config.yaml
n_head: 2
head_dim: 64
norm_eps: 1e-05
bias: "all"
init_std_qkv: 0.0384
init_std_up: 0.0384
schedule: "wsd"
decay_fraction: 0.664
doc_mask: true
Each number is 500 + 50 x the weight over the matrix's rms, rounded and kept within 0 to 999. Layers, rows and columns count from 0. Numbers have three digits each.

# layer 4 MLP down (transposed), 384x128, rms 0.182, rows 103-128, columns 0-127
497524510493548518532483492591457527552534476510555553510513498554555520506465583479533514498489496509497551515589486450477423478574547543464530568520538447515532428455341501606515468483433442488511483502506413426518545474482636530562480511544491468464480437517529509479462547486553483524520505488488461510526512457540410507502577504502518491527507467565507594500507526534478504504467
536439442492539554519541506493563512511462508441510480543501457475509527445484552525517490469393587495512522597420515376674506537450443485525465479450458420510474470433534453403503509524487510431535488564501539550487462542512507479473579438563541524605542429521491477544449508525539547479564517498508449448494520421515436481441532497547535509453520529565484421462504436448490494501568
505469444463518470478509463481423406488490525546395538511548543537487483542463542573503530417506527525491527474509538432443511519525479566581500588440431385443516502439456503559445420540516482533490487544494542464503507488529513558492462477470465509521508479494578456496544486506456451405509501420499493510465551439487549534539477516511549528541494476547530500502514417485561430558488
512487414455474489464516446482412473610512495558477576560435546518430530513493493461499524459538626467483474482473537439515503486531487442430480523536508532521480513507428530533523450546427574526521456536471459509558499549496540456422483463506477500488519481592540473516463481490452401504531453515565508568539533435529519514451521488554487488458495491488501486545477549498513480522506
478551441554514478418586520536479464496442406481471567467456532566528524582526530614542440448427578452529408445484511514636435408588510449459464581450564526478400504455571578490468520482504539439571547475534506528461397499526537591574546404499496576549471495481428495558485608449508489551537523509442452513420466581503406484512428506602493543594475444478492458525605537599468519467558
513540484489503473432464480515533506531403489553567494516478556511483550531465541508486526533622497518609484518621414510513511556473517453512494525510470541463445547457485447444546511376541455425338493480460514455441546553548448459494437451558545489483540469434468510490582519533501499427505504527520556470505584645487424499484533531494557586532445618590529423432543480427429494422484
508590322459564471401463455454460395461631501564617517492565472511626431444397384539518400516462570580445521532568498466527453507551407447513507594512513452572477463547552496517544626489459480475471524586418537462467487553507398335494476541459429549518557453490458504469387499547575527482470567448486605608408346445467486459523481456535464510566446391532391588559476564473439650568587
549397544411523446477513666454413490563517494522504504463466487462522513391456467525513499467471500484429497435499431489422533547529467527525507534471561620538566449469536440462524473454484482553450481513501490508534561371492484586497510492464517622462592485550435494525531478500519525546499528490489448513527458519540471372450531548496482492628608559594484444499466460460434559517527
492510614540495473623548510518528619609589467416471493531544488501491589471497445421484421445498438476552447568403560513439469426478448555544481412527518507486572447572560416487466491589575514528463482500552526469550452395610422485401423503545460438434537450416466387530514500553453452451471592477454539462419516508534481468421525454493465471488434429551497541546441477566524426503509
570556469512517464445590526480420485563430545561503554420388498579489591522543502490413441473696523464495595500505568488437512501484588498498491441541517492525522528501570519479551477425505490416520475516479529460507489524480532494493610468509544457649488500528502480522458524451560427555576527554418524438473596410490499425478520557496521502550496457473468539502473554494499473474530
426543501427480519474505487496503504411507461556516612490565486621482470476547592430430507431483554520481500484473433565575458532500462561494550496419575483542529522525554488467549415468488497418560458515465402581481483526494525462601555461569432410507424505494541435552481533533511566501492510448489482561489473553470371465452508433554557475379484501541437455507405574462434470520424
609596548594517401447410453401473539536489478600494591475502510468593524591566505612461504567448498575516450494545613513367539480434502459446481667518488520507507528529425511500502533470538468501513491510520446485492568445460571419457395404508488578487518501470378483518652526543526514437483508493568553515489487557525448441502452431541388395520500459481467532555548513477523531453463
504429458496438576518469387482594477440363459497492555503500505465568494578515495393438516526393398515463519525518505388507499587524440517611539476450532479447550569453561414496486464431503467600487479462525432549542449534523475457515512526491455454420467650422553425482581473510492519467544528515556544438580486486528498393540438537502487563486514525637474558561531524531506530487568
424536491516426512511514555483489465488529503464464435526487524592534475569445568530474572466507484547535511607435501553444501536534561545465487417536553516507527498407516521431505482442529511447460459527454611363504495503502441569538508436526471494476422565511477519486493596551492500527529526470388459467536546508549548406610426502435565489541440425446503497601467502557490485523490
437534492503478451514471484518528499530549470488499511432385512530556465426602383482495494498403478415516454463586541507541511421519443480487360462543458513461478450485471456571463556480526445501476419548519559485576483508540439518404547526488439517617530532485591425447405512564511442619488512582442535426432576525474462477502464590408473445484448434533636494446493547444500536480574
513417576502531583467625510526536448470575408527610496502507560507436463537542447628498561516527467467540613471469482494448464531450620472555377517583458451435510520416471435544426476506524426466570504460432507469518536549608468493471487505549535404454393496582511527486524453528557546484527527519504487524452488553512460515546511524595565521528492501478415453477507514553482503511426
501554466451533495467477512468507546526521495513481527555434571524442531574568506540528520492479470542453552507482475512515472549436499453468517525533521568495483497509386449453542450424450520449495516485478515466493539450477468500477457402470553496465524461530475495503441509489484534482491492494491497474465438503555492418523583461496547514517450513465518539507509444428557486530508
550441519460490528525524367539421564476572568435524485488507425501470508533569425583461523372426512535546516456501525544406486464489409527535472552414509422541627357441471582520473465399514458465559468523535523512427526437496533396529494523519586526469424482495482565538495591655525476498568487565434519575520532514516598599418497440477405532445384467502517526421540544552454477495538
470509614507458443468540550424554475497418524535561485520474493523523486562597571559582503568462499412553417518519554517416500548506561544494520530615540539607438532503516481427458556478495537458525550485614517572435569491494521525465517431497621473484489479602415469536487470444438521467447544430509454523481500574433590435458529519531585450521487484437442445435457488461431425523493
552558560539527463444448582513507485542532507431380508637504515518497459559482455497525548508480418513551506416534403422469487503600594507533509513437486495528409450516492454477528503538486456483446496465531461541479504390548583485428590482442470422505373452468501565532566549431473528605469509543483373428448551481506449484545547394517611402561463533475532508493421541524409536525482
534551470458452518600506443542493482506522479468500596439544594424520591492395452478487478476494472521571490488471482568552520435476521503595510486546411445482547535434489624552543500481519549611456628394440476436585469513425446451458483517583502528468529420419475538500424455538481492497505609464456592473507510472555522495475535487584491685429548474484537462348537590461536575523477
509527505515463456480501474483431510406501474560441555535504430360501468513546476497481450480469628471420493577513502578393514544452490362483553462474515592410527541524440625478566492498474554479412488482555626469497401609572492531471417540494452472503556467364484475521446532520611543498501481372418476506511557484465529550468470475558389565469521441494531511534551553499500442553574
441555558538476553498462494471448381513528561452477451541527536389474581499463482473504535457563499473527573446572572469482539497474454580612464483501475423498470427413467455398437515548551470497478455488538548513537562432519457403584400543583518572691497527581612534510469476567446435561417541505534456467580518476481659541481539506539453442540416472488518471462459478532510590473480
440555469509471512491484497458472416537540546540538427529442486491477513536465607421439523522482441476553433506505457530512483424636566569503472510513607357368589496460593515480557500445632531435544596618498571547504461467521524558537461520498635499474591458636440573474489582449581493503521462558398495427504573513437480461537467526405530456533592539547478456502424525451541578494568
526419410510549517486534467536472530531476452474502497594542435491522474424451579510517470523447564535411511459469470441538463483481569467497422469521499464554433409478479494568537478524440534549459597465450466444542537580408551505551511513520548450472479596505552554458498425464491455441529538500505439547526436503494503540560492467544553472487588421509409500502563413495534471455503
494465461516528528419556446480479504462515528539498524512503541533418501488402422444506509556526491508458453544527473509482480434408624467392491525541451444418498449496477526547497571503489646567422533486529492595501528450442583464487494456534528456510501610476463550526510458512558529496483496480454509522548447390405533479518474483434490554535516510519492553479489463534509528472555
# layer 4 MLP up, 384x128, rms 0.195, rows 104-128, columns 0-127
526580588522551490588510451409520452474494543427446505445489593525532505472552516485597481504507479457446547481579479577508475500451527473479503491452484442502523558540458469542442472463429411483482469539440401514458494472487501495524478548516516545488583574456437487474438476521488528455371466423418465559510469523489514540541454502545512519490540502524511485419509518507518575581575
462450460548529434519455584526439530464456531519501478537474518473421515511483611544499554526511501599496411510548480549550496482507502492492541575495531499494548564548518487474541463483504528573411509443520545503507496485433496509468529516486563474479588543531433518485522515550478457492518577527495469463527526493530381492522482512433499504490505486524523534480485488400429556471466
504549494481501498482500505492581492524514503431515387485536513473533479534493502545504495524464493436504533444463434518459458490453399522604537530541489499528511516511520471424488528462524473489519527461454471506498463498523439571553514520520559466459500533452541501481518500547579457485531569465416424452456453501492458496506516552551502512539457477561492458427468412513400437508502
537505532477481461409622434479480469462498565541448476538621456540448477468384540475508471507429396522537527583442556423494391452583438535490532458445384473563462577564412576585575492560464519446525459555548611489512506551429504425562510528568551563605597522515605522477601482595483423565649528461493425406471481463493454518543519433490573527447535503445373469519475528538636450406569
512539566559522487630531580472566438438571405411467486451528485491478526519501508439386437514351545430372538478482475476531486503477462403437455500511593481476549485562489486570502498446422539493518596532505520527515441518480526524430579454467502484508489515501523464479512456464430509580540551525423532510532449439555557480438482579483461551492434475435519437546587548486511517489499
594544514547527530541447555490504586393476458555463506535435491491509453525553453474540549555497481506584395494497379541505529488477559546426530536464513507524522484505533510489433450576372385508405466490507475471468473472466520470621447569507444533537436550526512579577527469501511466311489533546586494425421449553480467489474492444489571524529577431460445455506467501566555582504527
471576532466472478515603470493552499509496518458581424550489526453471552507450606427494528522503443576598465490467494508530531480511413497477523556568459407520433569512552623513527481505461467494500502469467461479428477537436537356518467546518478507453426540473476500554497556488533429436437477527527484435532528473535446568460535391464523608442394491524459506532458527426518398528499
475531395510487545502536533557392451526570492528484479489496508377534496553516465481559504489463558501486673537495500526540569445487549529456543479426486486510547400539505488584470448560449404519419418581576488450446546435479509533426479513473560450501496400486576489466538446478555510529560478481456486564526505483517507483437555563473511473454547479543552513540511439485511610416563
513491555398626556449480536475504544465489536457578504429548517564429486508497539520418481480473597519539577540518536438461435539482475514487587514527561443587552460521517423475492501529439444522464463521551547530604448541498509431557416492414479545551504374476468600454590517549510526474478411547551554513502429469463525510532587469517454514457571475539514389510519447458540478438535
488562601544396516550520487510510542513493521503524501487558547418539594581462526378539504441452504539455609558587504532538501394547538567475488522510476535529573456536566543446518496597528503454362507498492432508463519451541492513475490606518542473525450483457485420502550529461533467493568486589482459568508463516471461531502492608433556511566568471554560492488442423487512501504433
451552508535430520495472568415513484513524513522460505476560518594505471468501569547541466598442494547435496433539614433502499465533526439528577545502554390582570494595528504572596490533445518456593478532460408503456469452485582516443438471471472562547498523477532516489445421539507460583518482446550454487511504460434569479511554490470431565472516332411431526497484557510620520456554
435518476557532492545539546475511549554491537430510522519497541499483464431560494473550501529529561510487482391511500573482545404475558494595467538516495446573460458598508455566519487526517458502490422476430522569512477540472535541515441439515537530505469402479523497527421582389534364564463469502512531487477417533388532607589501479484499560435456537514563504576452481516586499506444
502505480460465504459381458435498499583578438482525362558518473516574507416552574470597500520532500603659530513427440453452455523501487522488534457550430457610450520563344463517494395516551483427493513515483466522542431581549475533553605475454445506566520445486536506547532558448413469414519555457564543534478437456519363473488386551482531428493520536487577494568492474493513581501490
518598436461456510507386445507582454455455502472539481513589435536540552436456528517558480444546506451589636483486453514470509556462481551408564493485504541466551489517468529495454447394481467512474486516461490529429453504490514452596484481458520547490506492514507516579460624463518501504453443522484533485619430425551523491405574452505468513537517537568546482503517526536526473525517
469565504543535465471544489467457483500514555630399424511476502530538499477518511565463491458515451524451476461510478616490475493505408527532563624529535483450364463474507573482569479527484477486468478498505494586518533527496452447455533474488465566455570458458534392600492531387487393427466489493559547428483523559505505511461540496400528503492518549557519503497521535513498518536508
561463550573523488487543500509567448507478459469464461504516461493581475488497507481486458573509540489558518527505348520461452385588480477543478452535522471392436467575475517589489493590540486541393564469534449521564524548415530586485523575460527541502488516523528419469508504591414516463493467560439504592526560524427510471477508638494468478582564534461419519527468463459514470488582
507559512523496579444536438433521491509535532577438471502487496533446440580580557502392545550461431477441529473513456436511472516581544394451576516521432473552430518629570504591433413536532488580610522517631475440485495508359483475462532558527587431517515465565438520544523571529484484583430522556559395413508363315510489573390509499552519558484486514442570466549418571537533485578550
538515516484405599361577521580372474542533477621489552582547490479442505555457468605490486488499514385445558378534505462498554536559513495507466463485414433453427534544593460555448545476510521435555575493494469424427496379466536469515486513514419584618445514511493420583560515543473470482488578520487568359390433476561484516448446554508421437484567500516512494489596540341505528549535
463431502494534507546456533436461552537469506523550529458621457442536502549553461487495471521521487496418472453517504622558548462452531423518463522506440555612552514526544501552587547524461393518433484492433465450450524557540530499589502554521592549526560559524468430451513486500539520459517573408462521551547555537661515429466464466456410480526510453529478458520500548549540457507468
493578406460462477442513508459466433607482383461562544524509474545504501498471536450456507544603502479389569518481476520561592498478551431480526462452392423536465567512469558492558471526428522470475497478457510522401498483526506411527525354484506511530524401620497441483453518450595553625545556571516546407510458435464489614559380551479466562408499442386500505511442541517539499420546
472507451511509552534494519559482596415555448456371489502514533444497367549457457381615476499633492456506598554509501514409494571366561506476415524555526486527521493548468567477468535522557504604517642469553448548471481500520487448561515574565549606587450500514522578421536527491479470485579575517510594515409561481542520566377472419561384590519506542443472460520465497605539460514535
557519555493469467498453549527450518447470444500487453514549411517444481458502469481459497513514541465540518542514450499506589566435395557560528525503509522493515442538480455540491510580486449530491545462612468512413489513471510455605512391497521559547513543393507372485474488443452484429546533486526406620394541551512564466413542431400488492465446577450548520555543564503448498493513
474500542513573506493568537535519519508532428468525542537523562495482395553467421480498474479429547517468461582607564452534449551433486478498637515560509473597472476475430452550458564488446497519547500479516569490487534462492536466416576410439596575530438589446507425414513394530558506528529485462521434392522508526433430468542530544532405462400518550459417387450553537539575446499564
447455546503494412479506468492508568493502541434540442485558500559533521525410486512488544425419458536461539528566441605551556476432509548476547513503514530502545434471516490505481541501482478447481463524488567524480505427486505506560568489486461508471524486532478513523546453397539572571418548458536565492453444524453535453480542469535437501512497545520562484548528473435530465544561
411526470591436470495530549474468574473398501465557457495560468453576499466420540634510486419484488531601488284474524506530559447522404530569504464483514567459453419516448513424401493507518405518509482456442582448531506436452514488567524539376569513526561472549476436455516505491514515471532494499450450375457494540484566521509479417586514425557477544376500441535548427491511565539576